python train.py --n_layer=12 --d_model=320 --n_head=5 --n_kv_head=5 --head_dim=64 --d_mlp=768 --vocab_size=2048 --activation="swiglu" --norm="rmsnorm" --norm_place="pre" --norm_eps=1e-05 --positions="rope" --rope_base=500000.0 --rope_fraction=1.0 --qk_norm=false --attn_scale=0.125 --bias="none" --tie_embeddings=false --parallel_block=false --init="normal" --init_std_qkv=0.0262 --init_std_o=0.0 --init_std_up=0.0262 --init_std_down=0.0 --optimizer="adamw" --lr=0.000989 --lr_mult_qkv=0.5 --beta1=0.9 --beta2=0.99 --lr_head=0.00474 --grad_clip=1.0 --warmup_steps=217 --schedule="cos" --final_lr_fraction=0.0 --batch_tokens=32768 --seq_len=256 --doc_mask=true --train_tokens=275600000 --steps=8411 --dataset="wikipedia_en"
Each number is 50 + 15 x the weight over the matrix's rms, rounded and kept within 0 to 99. Layers, rows and columns count from 0.

# layer 7 attention value, 320x320, rms 0.0196, rows 157-191, columns 192-255
43 71 54 66 25 65 33 47 48 71 51 75 56 37 68 50 59 50 59 19 37 60 48 71 63 51 54 52 51 28 54 60 41 31 44 39 38 30 75 78 66 48 55 41 22 53 56 56 60 56 68 64 57 41 35 54 38 52 59 58 87 29 42 88
43 42 42 29 35 51 71 86 09 49 40 46 55 57 70 59 63 58 53 50 39 35 46 34 46 76 59 81 44 59 65 50 57 35 41 44 55 44 36 41 37 48 41 60 46 26 63 54 61 62 37 47 31 44 55 31 37 56 47 40 43 35 55 41
36 54 44 72 56 59 27 36 49 40 61 40 47 61 70 62 35 55 47 73 21 53 38 43 45 59 55 59 53 69 38 50 64 47 54 30 57 51 71 45 33 27 75 47 63 65 44 61 57 56 46 60 66 75 99 65 31 71 66 64 82 61 71 58
39 33 14 48 75 67 20 54 76 55 58 49 52 45 64 48 50 54 64 44 40 58 53 48 49 67 60 64 41 47 49 47 60 46 44 57 44 00 59 45 70 35 51 52 47 65 74 38 62 43 33 37 69 54 52 40 23 31 55 50 58 73 52 65
70 55 37 57 67 51 32 22 50 68 40 39 71 38 60 28 40 71 48 59 07 57 68 79 36 70 25 31 68 45 41 63 47 77 40 24 58 30 44 43 60 54 60 63 54 48 78 81 51 45 29 37 47 67 57 73 65 60 49 51 49 30 34 26
43 63 53 50 41 37 47 42 66 60 71 33 19 43 67 75 40 21 45 71 34 70 39 38 31 49 55 47 65 56 33 63 39 77 65 58 76 63 46 57 30 38 42 50 61 50 33 41 16 56 32 56 73 58 51 39 50 29 69 53 33 38 58 72
33 24 73 38 33 53 56 54 39 31 25 51 62 73 59 52 43 60 43 49 74 41 47 46 61 46 54 69 49 25 53 49 31 48 60 70 39 51 72 44 63 38 26 61 60 99 56 62 62 57 36 31 69 57 60 64 39 37 72 35 76 22 38 63
67 69 52 58 30 62 54 62 32 30 75 59 58 52 23 47 47 46 78 61 37 62 30 55 79 69 29 48 22 49 40 53 43 62 44 66 49 51 32 50 30 75 29 57 66 55 70 45 44 48 52 35 30 37 40 36 56 37 38 73 52 55 22 59
58 49 57 34 41 36 77 70 46 27 29 49 49 40 36 64 58 52 65 51 44 40 58 42 47 61 27 46 39 61 74 38 75 38 29 30 32 23 54 56 50 59 41 30 62 33 57 63 63 56 76 61 42 44 34 59 67 56 34 37 69 64 36 49
62 45 54 56 71 65 41 54 54 81 80 73 65 46 67 33 68 56 63 69 40 55 67 48 74 53 75 36 34 49 55 53 56 33 48 56 52 52 49 71 60 66 38 59 52 55 51 53 52 50 55 35 68 37 49 47 38 38 39 41 42 41 51 60
55 59 78 41 34 56 60 48 40 35 57 50 62 51 19 27 79 48 50 51 75 60 39 69 33 41 57 43 51 49 58 52 60 55 40 26 58 34 49 46 68 50 40 42 68 74 58 46 59 52 57 08 39 73 40 45 62 53 51 31 26 20 23 55
41 38 37 58 63 56 70 40 29 26 51 76 48 29 39 65 64 44 64 30 34 46 45 66 68 37 30 35 81 40 33 22 74 58 15 53 36 53 29 65 46 69 35 93 43 39 18 47 53 58 40 73 37 71 45 55 57 13 38 40 57 73 21 55
14 72 46 44 58 69 35 44 43 56 53 41 38 56 39 30 74 60 33 43 49 34 21 52 41 53 37 57 72 46 40 60 46 18 54 57 43 41 38 51 36 78 80 50 46 56 76 48 47 56 68 42 48 61 45 42 65 47 39 38 49 59 71 38
55 63 90 65 36 49 77 69 42 40 47 56 46 61 44 47 66 49 70 59 42 52 51 43 48 41 49 20 54 75 40 37 76 46 16 49 55 69 63 43 32 51 22 49 42 33 39 25 33 63 46 60 37 68 51 56 29 51 38 52 69 34 61 41
24 27 57 79 26 51 36 50 71 69 37 38 52 43 56 36 49 35 61 60 53 03 57 40 77 61 61 55 40 71 32 50 69 42 62 59 38 55 47 52 64 53 46 49 37 48 68 70 83 65 31 49 48 28 22 31 73 31 55 49 81 27 36 59
33 42 78 55 35 79 40 56 59 42 61 47 60 59 38 53 18 43 77 59 57 52 59 27 48 23 53 75 40 24 48 51 25 57 36 69 30 49 73 53 69 37 44 69 59 66 76 47 51 50 46 34 38 45 48 49 77 32 41 53 69 31 39 39
34 28 58 44 50 65 33 47 43 27 44 41 68 42 60 70 69 48 37 55 56 47 37 63 51 22 47 62 63 43 52 55 45 36 16 59 39 47 81 34 59 83 33 48 43 62 57 65 75 61 57 48 56 40 60 55 54 66 56 54 49 28 54 43
37 76 41 63 49 72 24 24 45 65 53 60 47 44 32 60 55 61 35 37 66 66 37 31 51 70 40 44 56 52 63 40 59 66 61 52 57 66 20 49 51 71 38 54 53 52 63 36 44 80 47 44 50 40 41 44 49 68 74 53 34 45 66 67
37 68 66 53 34 39 70 63 41 17 34 72 47 51 48 50 31 46 82 38 63 35 31 55 54 81 55 67 38 29 16 44 44 53 68 48 70 30 78 54 60 49 62 66 46 37 35 40 67 62 70 63 38 31 41 46 57 44 49 31 73 84 64 46
49 59 52 57 74 52 47 58 35 34 17 53 48 39 57 53 54 54 62 40 50 99 29 61 41 71 25 18 68 52 51 34 61 82 61 40 60 58 56 44 18 49 42 50 52 47 55 56 48 68 62 48 45 50 60 67 31 67 33 64 33 69 21 43
65 83 29 72 48 61 47 44 62 79 29 53 53 31 70 26 58 48 75 67 37 63 32 65 46 47 51 64 76 51 36 66 57 80 56 65 49 71 28 40 60 68 53 53 76 34 30 19 36 38 80 72 52 51 54 37 66 56 64 45 77 58 50 43
38 65 61 53 69 73 34 56 26 48 45 28 72 80 37 43 47 45 61 63 25 50 43 77 72 73 44 42 66 62 64 63 43 24 69 38 46 46 64 58 56 56 45 46 63 38 43 79 61 42 53 48 84 46 59 29 52 51 48 65 70 78 46 61
63 42 31 31 56 58 43 50 35 62 50 69 31 51 46 38 54 40 66 76 38 56 38 24 47 44 40 48 60 58 80 41 81 30 00 37 50 60 52 54 49 39 40 67 78 74 42 39 45 48 44 50 53 77 53 40 30 63 42 68 44 86 39 48
32 55 57 40 63 61 62 66 33 41 56 39 46 78 33 24 50 49 64 54 26 41 42 63 41 37 58 48 47 69 54 38 65 40 20 39 46 51 56 53 59 58 59 40 45 37 38 47 47 51 22 55 25 60 36 61 51 50 59 46 44 14 40 43
56 48 65 47 81 61 33 36 67 38 51 44 47 26 40 29 61 38 57 49 51 32 51 10 43 41 29 18 39 46 55 52 48 93 74 41 45 75 29 25 57 31 45 52 57 58 41 37 59 54 55 36 57 45 61 75 53 67 36 60 60 84 48 46
29 47 76 60 36 29 51 25 45 52 58 46 71 44 60 51 58 56 30 56 52 44 81 62 44 58 44 52 37 60 51 72 59 50 70 38 55 56 42 32 62 40 42 19 68 52 45 45 64 36 41 72 64 54 48 48 28 55 69 52 40 22 54 50
61 30 60 54 57 39 49 42 68 44 37 65 59 29 27 57 55 54 78 70 54 56 48 32 42 47 35 27 60 82 79 20 49 57 51 85 58 56 22 57 64 67 57 61 44 69 43 42 61 32 55 62 54 48 35 60 58 62 44 32 45 40 31 37
40 72 63 66 40 52 87 45 37 33 24 36 57 68 43 29 52 60 50 40 37 30 53 73 53 75 59 54 49 45 67 66 71 52 43 41 73 43 61 58 63 25 37 36 51 65 35 38 55 43 52 28 29 55 48 06 48 61 51 79 56 45 60 60
63 42 23 73 61 52 54 40 85 53 43 58 45 51 63 48 42 37 53 38 37 65 66 12 58 34 76 60 40 40 58 54 51 58 68 38 54 34 48 45 29 44 63 58 69 66 54 58 67 45 60 55 65 50 51 70 40 54 24 38 48 34 68 66
52 62 18 59 33 70 58 54 50 59 62 47 23 65 62 67 20 42 52 53 22 47 48 43 70 55 36 61 30 46 61 53 55 36 47 72 55 47 51 62 49 39 51 41 40 69 33 42 47 59 66 11 46 63 66 40 70 20 55 25 35 36 43 84
48 55 64 45 30 49 42 55 70 58 65 42 35 74 23 81 51 65 50 51 53 58 54 48 43 54 44 46 11 71 23 61 40 58 66 59 63 52 45 53 46 30 30 46 55 55 41 47 52 40 47 69 62 44 31 10 41 73 49 51 48 53 71 49
38 42 79 36 47 36 44 24 54 51 34 23 49 71 40 52 29 25 38 90 60 74 71 94 30 35 62 54 71 34 76 68 30 54 25 68 46 77 64 45 49 71 25 55 56 41 46 38 24 65 55 60 57 80 49 31 72 66 64 56 68 23 56 72
43 38 54 38 67 48 66 42 47 45 57 47 90 48 66 68 46 53 37 38 88 63 47 70 55 80 67 38 54 51 50 46 39 42 47 00 43 62 72 51 55 39 37 46 61 62 44 64 67 52 62 50 58 42 57 45 26 32 47 59 45 45 32 20
47 48 52 28 55 27 37 39 46 45 61 48 36 23 55 48 60 34 47 53 77 79 55 57 53 56 51 50 61 54 69 47 48 47 62 57 55 37 52 69 65 41 57 71 50 42 34 45 60 55 77 22 72 74 62 35 42 51 49 54 11 77 47 53
34 33 18 58 37 38 63 41 57 77 56 58 60 59 41 62 36 44 42 58 80 56 45 41 48 47 45 33 56 41 60 47 37 42 45 80 50 33 73 51 36 45 48 68 42 52 51 22 47 41 48 32 57 75 63 62 31 74 47 52 55 82 45 57
# layer 7 attention output (transposed), 320x320, rms 0.0308, rows 157-191, columns 192-255
40 54 27 49 67 61 40 40 46 29 53 23 55 29 47 52 50 39 43 63 38 75 43 67 36 39 52 39 55 48 62 74 44 48 64 40 35 79 25 59 37 63 25 60 48 42 41 48 71 53 49 57 41 38 62 35 55 15 17 35 12 34 57 73
41 51 60 42 45 37 32 30 63 63 61 65 50 40 41 49 16 62 52 55 62 63 59 69 80 79 46 34 59 53 50 42 62 31 47 42 60 48 70 37 66 46 63 71 59 54 54 47 47 39 57 52 74 38 19 44 58 57 53 85 64 68 50 64
54 43 49 32 34 28 56 52 47 57 52 41 36 32 41 45 53 31 56 47 66 40 37 47 60 70 57 34 55 65 50 40 44 37 34 53 39 55 48 37 48 55 47 62 42 58 49 52 30 40 12 28 33 55 41 63 58 87 66 41 58 48 50 29
35 58 63 54 51 39 33 38 45 53 81 60 58 36 28 47 48 41 49 43 20 56 58 35 59 59 61 27 53 76 43 58 38 26 45 49 43 64 66 43 25 59 38 62 43 42 76 21 40 31 60 29 37 52 50 43 46 58 55 62 45 17 56 54
33 46 55 26 37 39 74 56 71 40 47 59 25 52 46 54 29 38 64 65 73 37 35 57 51 57 75 53 34 71 31 63 46 36 69 67 32 82 46 41 41 44 39 31 49 49 39 75 36 67 43 49 45 44 50 25 44 34 60 44 49 32 48 52
61 38 57 60 50 59 35 36 52 64 60 53 61 64 42 07 60 47 45 43 63 31 65 38 38 55 30 26 46 61 69 39 30 51 24 63 40 37 51 63 46 65 47 70 35 77 65 30 77 45 58 37 34 34 99 51 47 78 51 65 44 53 44 41
65 64 43 54 52 69 68 76 72 65 53 35 58 35 45 38 49 52 38 49 39 40 39 60 57 27 59 29 53 49 40 38 48 40 44 47 64 46 33 56 54 65 64 44 55 31 71 57 35 47 60 61 56 57 08 60 56 56 44 55 68 70 70 52
43 69 51 66 70 40 67 52 56 59 46 45 37 45 52 70 39 47 40 66 35 61 72 44 49 50 39 25 40 51 71 51 60 22 65 36 50 61 74 37 59 60 42 48 59 66 54 61 67 24 62 47 71 72 73 37 40 43 65 46 40 44 66 51
45 48 28 33 40 43 53 46 37 45 62 50 71 34 44 79 17 70 52 58 58 47 53 74 61 40 61 45 43 34 29 80 37 68 41 46 88 65 42 59 46 46 77 51 83 42 26 34 47 44 61 33 53 73 37 66 39 36 60 54 46 45 63 49
45 41 53 55 61 70 62 46 38 32 17 43 35 48 41 56 46 62 60 57 74 76 35 64 47 35 16 53 53 27 36 31 56 36 52 39 33 59 47 47 67 63 28 20 49 31 37 79 43 65 40 49 61 73 47 46 39 39 68 25 52 35 58 57
71 46 44 43 43 51 54 55 50 55 57 66 47 54 54 51 23 45 16 46 72 46 61 37 47 45 55 52 40 38 33 51 15 43 48 50 42 63 44 43 26 63 68 25 60 32 39 39 48 48 40 75 47 54 26 58 45 26 37 63 53 45 64 58
39 61 39 22 50 57 25 54 44 64 35 56 61 51 51 50 51 50 47 54 32 55 48 57 44 87 67 75 84 49 69 85 49 70 64 51 44 46 52 54 43 26 46 55 46 52 44 39 69 54 52 30 54 40 44 41 32 19 35 32 09 40 69 56
76 54 57 23 71 44 50 48 41 56 49 65 23 45 77 58 27 28 50 41 52 12 28 50 36 72 54 59 53 46 36 57 55 53 33 68 58 65 57 62 66 50 47 43 65 43 56 71 53 63 34 35 48 33 28 72 52 36 55 56 61 61 40 56
40 46 44 47 36 45 36 39 48 51 53 55 26 27 33 40 42 45 40 36 53 48 61 49 31 51 48 48 60 42 71 65 73 65 62 71 50 47 59 46 65 60 42 51 55 54 56 58 61 61 67 53 38 52 62 46 35 44 46 47 54 56 31 51
54 68 55 17 57 69 48 66 60 39 33 20 97 39 48 27 70 40 57 49 45 63 28 47 46 47 73 24 58 20 72 56 43 79 23 44 58 73 34 56 41 34 32 67 62 48 39 50 56 53 58 68 42 59 54 40 29 38 71 46 36 60 39 77
54 65 34 56 69 61 49 54 60 46 35 35 50 43 39 34 55 61 35 43 61 44 37 59 30 16 58 26 60 35 59 58 45 58 44 61 61 56 30 48 77 66 45 49 56 49 26 71 47 63 47 66 55 79 39 48 41 34 45 53 68 46 65 53
59 38 45 36 52 51 26 36 62 55 61 59 52 18 31 55 41 48 61 68 50 61 29 69 46 77 77 83 62 34 42 69 34 68 43 42 42 60 55 48 40 22 75 53 38 39 37 30 45 47 56 45 54 57 08 61 44 30 24 52 41 57 47 58
63 45 74 27 58 35 47 52 52 29 25 40 56 74 50 27 45 55 74 64 57 44 45 37 55 50 80 76 39 34 49 52 65 65 45 46 51 60 77 59 54 32 48 51 40 39 32 55 52 51 53 48 80 42 31 63 74 25 45 19 42 29 56 48
30 45 44 53 81 39 53 57 44 62 45 26 57 57 90 74 54 43 27 20 45 61 20 38 37 37 44 47 29 53 67 70 68 52 45 31 57 41 46 50 51 40 57 71 50 69 53 18 56 62 62 40 44 59 63 48 36 51 39 54 50 46 44 65
36 51 72 65 31 45 57 35 60 72 53 56 37 50 41 68 23 65 52 44 54 38 38 40 52 60 69 66 34 64 39 64 47 14 70 59 40 48 65 59 48 55 46 33 47 52 49 43 32 34 63 28 55 17 33 44 70 36 50 38 37 51 62 34
50 34 50 62 43 33 46 60 57 58 67 49 41 65 59 70 42 49 50 45 49 49 52 42 28 63 50 66 16 54 57 60 59 45 47 53 59 13 77 50 23 57 52 69 45 77 54 31 68 44 44 44 57 37 74 46 56 53 31 48 34 24 55 60
46 36 36 27 27 60 63 53 50 58 46 55 54 36 72 37 47 61 38 59 61 56 44 64 49 59 37 21 39 67 43 19 44 67 25 31 44 58 33 26 49 62 48 53 29 40 67 62 22 60 27 40 47 68 34 57 54 88 62 35 51 46 56 66
38 34 57 34 32 42 51 36 77 55 48 47 39 48 62 57 57 51 84 64 73 61 48 71 56 81 38 54 47 30 44 37 31 73 69 39 46 59 79 39 50 64 73 68 41 59 25 54 40 60 66 29 64 54 55 42 44 52 58 24 54 38 51 63
55 38 60 41 49 36 38 34 47 51 55 60 35 42 41 43 39 42 32 47 51 62 41 54 43 73 43 51 57 36 41 84 37 59 63 50 27 71 55 36 56 53 29 42 62 51 43 62 48 56 45 41 63 46 67 46 28 50 40 52 49 59 52 47
70 43 53 30 56 61 66 24 58 18 51 67 80 59 55 73 61 61 88 53 41 66 50 53 60 42 76 71 51 66 51 49 28 35 49 27 52 25 57 76 36 63 64 45 37 68 40 59 34 21 39 61 49 58 41 53 55 71 78 44 47 39 43 41
69 58 43 52 53 78 52 63 74 55 68 57 51 69 32 37 33 30 25 57 57 28 53 36 51 32 67 50 15 67 34 44 30 38 38 73 36 47 51 42 21 56 65 78 36 53 60 28 52 45 35 55 41 58 62 48 53 53 33 53 45 65 54 32
31 57 46 43 57 67 67 55 41 52 48 55 45 51 67 85 63 55 75 42 34 76 38 65 45 72 68 95 40 38 21 61 64 65 71 56 52 28 71 60 41 41 38 47 49 43 37 58 45 50 65 47 47 43 41 52 58 40 61 48 61 56 39 60
49 50 14 62 57 52 54 71 39 86 67 40 28 38 60 47 54 36 40 32 21 53 43 54 53 42 32 39 34 54 49 55 51 18 77 58 48 31 30 34 43 68 55 54 55 44 59 49 44 63 51 61 69 49 52 66 59 83 58 41 39 95 60 42
50 54 67 41 44 47 66 58 42 43 30 55 75 67 55 73 63 37 46 64 61 71 32 58 51 44 40 37 52 59 43 52 26 43 26 41 45 68 41 47 63 57 42 40 39 50 41 48 57 63 29 63 50 51 50 31 44 54 73 70 45 27 40 34
71 54 63 51 82 45 41 41 46 46 18 48 69 69 50 12 80 53 31 45 66 51 40 53 72 46 44 41 87 49 51 33 40 37 53 47 38 48 24 32 61 37 37 55 23 50 81 65 40 52 19 49 47 34 46 61 55 79 67 51 45 70 59 43
76 61 62 60 58 44 30 37 33 57 57 55 66 53 40 11 64 43 36 43 55 48 57 37 59 58 48 32 45 52 63 53 47 65 20 63 49 50 59 40 48 42 56 81 55 74 46 53 32 60 54 56 31 97 70 61 55 56 61 39 44 63 44 36
71 28 17 60 46 71 36 57 42 70 73 24 31 45 51 28 67 57 53 55 47 47 40 49 36 39 60 54 45 57 56 44 69 47 51 61 25 42 33 34 22 44 72 45 42 36 67 59 61 29 40 60 52 38 44 75 68 59 30 49 64 71 58 42
44 58 52 87 27 58 46 54 40 58 67 35 36 27 30 55 49 36 38 60 44 37 52 35 21 45 31 26 53 88 55 41 61 18 64 56 50 43 48 58 16 64 49 37 32 57 58 38 58 34 62 49 41 68 70 42 51 62 36 62 64 54 50 39
75 48 52 65 54 58 49 42 47 61 59 58 47 83 58 52 44 52 49 33 62 41 56 51 67 57 30 75 46 55 58 28 68 37 53 37 41 34 65 45 43 50 56 56 48 64 74 38 29 40 39 48 52 38 42 74 66 55 34 41 66 65 60 49
46 59 57 52 48 64 39 80 41 56 45 39 38 41 57 51 46 40 37 32 44 49 40 59 59 36 40 64 53 23 48 13 64 46 56 44 54 66 52 40 75 73 71 54 68 59 49 47 51 41 39 50 52 42 47 50 40 28 60 53 73 44 76 45
# layer 7 attention query, 320x320, rms 0.0276, rows 192-211, columns 192-255
19 57 63 34 34 60 56 62 65 62 66 68 30 46 65 42 10 52 39 44 61 44 29 36 37 46 53 51 44 42 38 51 61 37 56 52 24 47 45 55 55 39 46 63 29 55 52 64 51 40 60 60 42 34 52 73 60 44 31 70 42 26 26 63
18 59 40 37 46 65 77 64 42 39 32 49 65 91 51 48 39 33 90 24 70 71 00 54 23 57 43 69 51 59 47 48 71 48 41 64 36 44 36 57 43 36 51 65 53 63 70 48 72 49 46 11 28 31 69 48 45 56 56 35 65 44 50 36
79 41 61 59 37 63 26 39 66 62 64 53 41 34 71 53 53 81 33 62 07 53 73 38 72 55 68 37 46 34 49 52 48 36 54 35 38 48 56 46 56 51 62 33 50 27 66 50 43 34 56 63 75 56 26 22 42 36 58 48 31 45 46 68
18 53 41 33 50 75 77 81 45 76 26 71 39 43 50 55 28 24 59 46 47 76 13 27 36 58 37 32 35 59 50 44 56 58 41 64 24 38 67 49 59 50 34 34 52 54 62 68 74 41 48 45 23 23 50 74 56 37 45 62 41 32 42 58
57 49 34 63 93 34 53 49 31 26 43 23 46 83 26 55 49 52 84 50 58 71 58 50 49 75 54 77 67 58 57 44 34 71 46 60 69 81 51 71 26 35 54 73 79 69 48 48 63 76 32 38 72 68 68 25 28 44 58 43 83 55 55 24
91 40 61 52 48 53 17 59 80 63 77 12 59 38 49 40 52 89 28 75 33 39 99 44 59 53 88 50 47 44 60 45 43 42 75 24 54 46 48 50 57 34 67 39 63 48 73 23 52 41 62 57 71 71 37 45 45 41 58 27 59 56 66 38
74 47 61 69 79 29 44 41 42 36 46 15 31 70 34 59 41 54 82 80 54 28 94 56 74 40 74 49 55 51 45 68 25 65 61 43 69 79 37 58 56 46 77 45 59 68 42 53 48 68 55 50 80 73 43 35 32 45 58 48 57 69 65 24
52 66 56 42 54 68 46 52 65 63 80 51 45 46 52 36 64 65 47 64 38 27 51 23 59 65 74 14 51 51 39 67 42 45 54 46 64 38 30 37 65 41 60 47 50 46 54 47 54 52 59 63 60 61 38 46 67 42 64 42 44 53 39 50
84 44 61 47 80 57 75 64 51 31 48 27 53 67 27 34 56 54 59 71 39 51 83 29 61 28 84 47 58 51 43 63 29 62 59 48 65 79 47 57 52 54 59 56 40 51 36 39 56 52 48 51 54 65 41 32 31 38 55 51 52 55 64 27
48 61 64 64 38 58 28 43 87 76 85 67 63 19 57 41 62 81 52 56 41 73 64 45 39 66 57 52 65 39 31 41 44 68 48 40 38 16 33 48 32 30 54 50 48 47 57 18 48 08 39 72 44 47 29 55 61 39 64 33 41 48 43 78
67 44 49 38 51 45 39 51 21 38 51 50 61 30 18 55 39 38 35 54 28 51 45 52 60 47 47 74 37 36 28 37 62 53 47 45 59 69 60 38 39 61 59 59 29 33 41 48 34 40 55 64 46 39 29 50 39 53 49 45 71 26 32 58
48 65 50 77 83 72 56 38 60 52 57 32 50 40 78 68 61 28 41 44 39 25 90 60 57 08 69 37 66 65 59 41 51 70 36 10 54 76 77 38 65 44 69 33 83 61 42 43 56 69 34 60 41 75 44 43 60 69 42 93 72 49 57 63
56 25 61 38 84 41 49 68 54 28 26 10 50 70 30 65 48 51 57 63 51 39 74 51 67 04 74 44 63 49 52 61 31 42 55 24 59 87 67 48 68 84 62 43 28 27 43 51 46 89 73 75 52 67 28 37 37 56 29 52 33 57 77 24
71 47 57 64 69 73 53 38 56 53 62 45 63 43 38 29 49 78 67 42 61 63 94 40 59 33 79 36 55 58 34 32 28 79 56 54 46 70 43 47 53 47 36 73 52 55 41 38 63 43 37 66 53 83 44 52 65 46 63 60 59 60 63 15
61 41 70 52 88 47 68 37 58 48 20 10 64 63 20 59 54 56 55 68 47 57 79 47 67 21 80 27 58 80 56 63 49 60 46 32 65 94 55 34 56 54 76 54 58 56 41 52 35 63 67 70 35 65 25 45 51 63 41 55 56 21 83 26
41 67 33 42 65 82 71 49 51 54 46 49 65 23 42 36 51 60 63 63 36 72 58 46 44 20 21 23 39 67 39 23 36 93 60 48 41 46 49 82 48 56 54 57 55 27 45 29 55 53 43 63 60 62 34 53 72 25 83 34 66 41 63 35
61 46 60 68 64 38 83 69 67 15 26 22 32 46 27 64 37 68 50 76 45 56 82 43 80 37 79 34 73 52 26 59 48 34 75 43 34 85 48 31 61 58 44 33 48 27 39 65 20 63 34 75 61 64 44 44 48 39 39 26 52 57 77 30
34 74 51 31 32 74 62 40 52 52 75 76 41 13 61 35 78 64 72 63 39 61 26 41 46 75 40 44 44 37 20 26 50 83 58 50 58 53 34 64 60 76 29 65 69 23 23 63 50 57 31 57 37 44 42 67 47 40 77 52 46 53 14 44
54 64 46 63 70 85 57 38 40 67 33 37 37 31 46 46 47 57 87 61 43 67 52 50 40 47 46 27 49 68 38 30 65 61 70 58 38 32 21 56 49 64 17 49 72 46 45 53 57 14 56 56 55 57 41 62 56 38 76 63 69 37 38 45
33 69 45 32 33 80 71 50 30 45 68 90 44 27 36 54 59 69 45 46 44 50 20 25 24 63 37 45 14 36 33 40 73 75 51 41 53 43 41 63 39 73 26 58 69 19 51 36 37 34 33 33 57 50 36 78 55 45 61 46 49 66 27 44
# layer 7 attention key, 320x320, rms 0.0272, rows 192-210, columns 192-255
58 72 62 66 69 39 57 51 48 49 62 70 52 48 57 67 53 31 62 41 41 63 48 55 33 27 40 62 54 53 34 56 57 25 42 47 60 56 65 42 52 37 48 40 53 62 70 53 71 59 54 37 68 71 55 20 62 59 46 41 33 57 58 20
46 59 75 52 54 66 47 48 30 62 73 17 32 31 46 23 53 69 16 46 74 66 53 59 56 80 59 89 53 31 39 49 63 69 57 00 29 31 84 34 60 68 49 14 79 67 30 58 22 26 23 53 73 56 61 41 64 72 44 63 64 51 47 71
45 43 46 51 56 35 66 60 66 44 36 68 50 84 35 67 71 39 78 36 39 49 37 36 30 31 63 61 38 52 38 46 46 36 54 84 66 58 54 51 57 45 28 74 57 51 67 64 70 77 57 25 49 55 56 46 56 41 55 51 29 50 67 26
69 37 52 47 61 74 34 47 50 44 60 46 28 55 52 35 46 20 38 58 53 44 62 74 50 64 71 68 44 23 54 57 48 60 54 15 34 35 69 40 77 34 81 36 62 63 60 52 50 50 26 72 74 72 76 43 67 65 67 47 42 44 42 68
52 34 64 30 38 41 40 53 46 57 52 48 34 38 45 55 74 70 47 32 82 29 41 29 43 30 27 49 34 55 43 47 44 42 22 50 61 62 23 58 47 61 36 51 45 42 17 92 53 70 86 72 30 54 49 85 48 49 45 57 52 58 37 53
44 47 42 82 49 50 57 47 56 41 29 52 43 96 65 77 45 20 82 41 47 55 42 48 60 68 39 49 66 71 45 52 40 45 34 72 66 48 31 41 48 42 23 88 50 60 55 38 78 57 50 42 45 47 46 34 47 42 51 57 43 55 43 17
52 34 45 68 38 37 49 30 50 52 16 39 39 63 34 62 74 41 70 43 36 62 38 75 25 42 63 46 60 53 51 37 55 38 33 89 63 52 41 51 62 68 27 95 57 42 29 43 47 80 63 49 25 39 61 75 37 31 44 55 50 49 48 10
68 48 40 61 79 56 69 29 50 52 69 36 17 86 55 59 52 48 71 57 30 47 69 64 40 53 59 59 79 43 29 62 35 39 64 59 69 40 53 39 55 39 48 63 50 43 48 56 36 55 39 55 46 46 54 46 49 50 59 31 49 44 40 34
46 51 22 72 74 50 62 13 34 36 22 32 23 76 49 63 67 41 55 46 40 57 73 59 21 61 41 38 64 69 52 60 45 55 54 55 74 43 10 45 63 47 31 67 49 53 27 57 44 77 32 40 38 55 82 70 37 50 26 64 46 47 39 32
54 64 36 62 45 60 62 52 43 78 63 61 44 67 80 70 51 48 46 43 59 21 80 47 47 51 50 61 71 51 81 68 39 27 71 50 70 50 71 39 52 43 65 44 49 59 77 42 64 51 47 38 59 49 75 30 59 69 44 35 71 42 68 43
46 28 35 54 32 30 52 44 53 45 58 56 38 65 65 34 53 55 70 55 42 43 28 41 39 41 64 43 31 34 39 47 59 42 35 71 47 52 35 44 59 64 29 72 33 52 62 45 62 50 62 44 23 27 56 56 39 45 54 37 52 63 58 38
44 30 50 50 58 76 41 38 49 27 73 43 51 61 69 69 63 37 41 59 34 67 55 49 34 69 53 48 45 62 40 30 32 58 52 57 69 69 36 49 48 82 35 90 67 30 24 53 36 58 50 62 57 41 69 59 52 46 53 32 49 86 43 41
58 45 27 61 60 47 59 08 42 13 47 50 33 97 50 77 89 21 76 53 40 59 75 63 35 66 41 35 47 75 39 18 33 53 49 56 81 71 31 55 54 51 33 71 60 43 35 78 44 73 51 20 39 46 84 72 25 48 33 37 48 59 46 18
43 56 50 69 42 48 61 29 50 45 43 45 49 57 62 63 50 47 48 47 51 36 78 57 50 65 36 49 55 56 38 49 27 36 69 36 66 60 44 40 51 52 36 55 42 48 57 67 67 86 59 38 68 60 49 39 55 67 40 25 39 51 52 48
53 41 28 69 72 59 52 20 45 37 48 17 22 55 42 65 65 31 53 43 64 48 55 61 46 58 49 34 60 65 40 37 33 67 42 50 70 55 36 47 65 52 19 63 75 39 45 72 68 98 57 35 57 65 78 58 47 46 39 41 54 60 35 40
49 69 53 60 57 38 38 44 54 69 50 66 49 41 54 61 50 67 61 47 75 31 66 60 58 52 51 57 47 62 49 45 32 70 77 20 39 51 73 38 54 24 75 21 58 59 50 60 48 40 22 65 55 52 71 53 47 73 39 50 40 26 65 45
61 50 27 68 67 44 59 38 52 38 12 30 45 53 63 73 59 23 31 29 74 23 79 62 47 25 46 49 53 50 58 42 40 68 71 48 62 51 70 33 66 59 52 49 56 45 38 59 72 80 33 53 57 65 73 45 42 61 44 24 50 54 53 27
30 63 71 20 47 61 54 77 62 71 68 59 58 24 44 24 24 60 53 68 50 31 50 35 51 26 70 55 34 43 54 56 68 36 38 67 16 43 71 44 34 61 91 40 61 64 62 36 36 19 73 65 39 53 49 43 90 44 59 31 36 37 50 55
56 51 53 66 42 60 25 55 55 82 39 51 59 32 66 60 45 48 29 43 82 61 46 64 58 58 53 68 70 36 52 65 39 45 93 49 37 36 64 55 64 49 79 31 38 76 39 79 64 51 37 54 66 65 67 48 53 65 32 52 55 43 75 29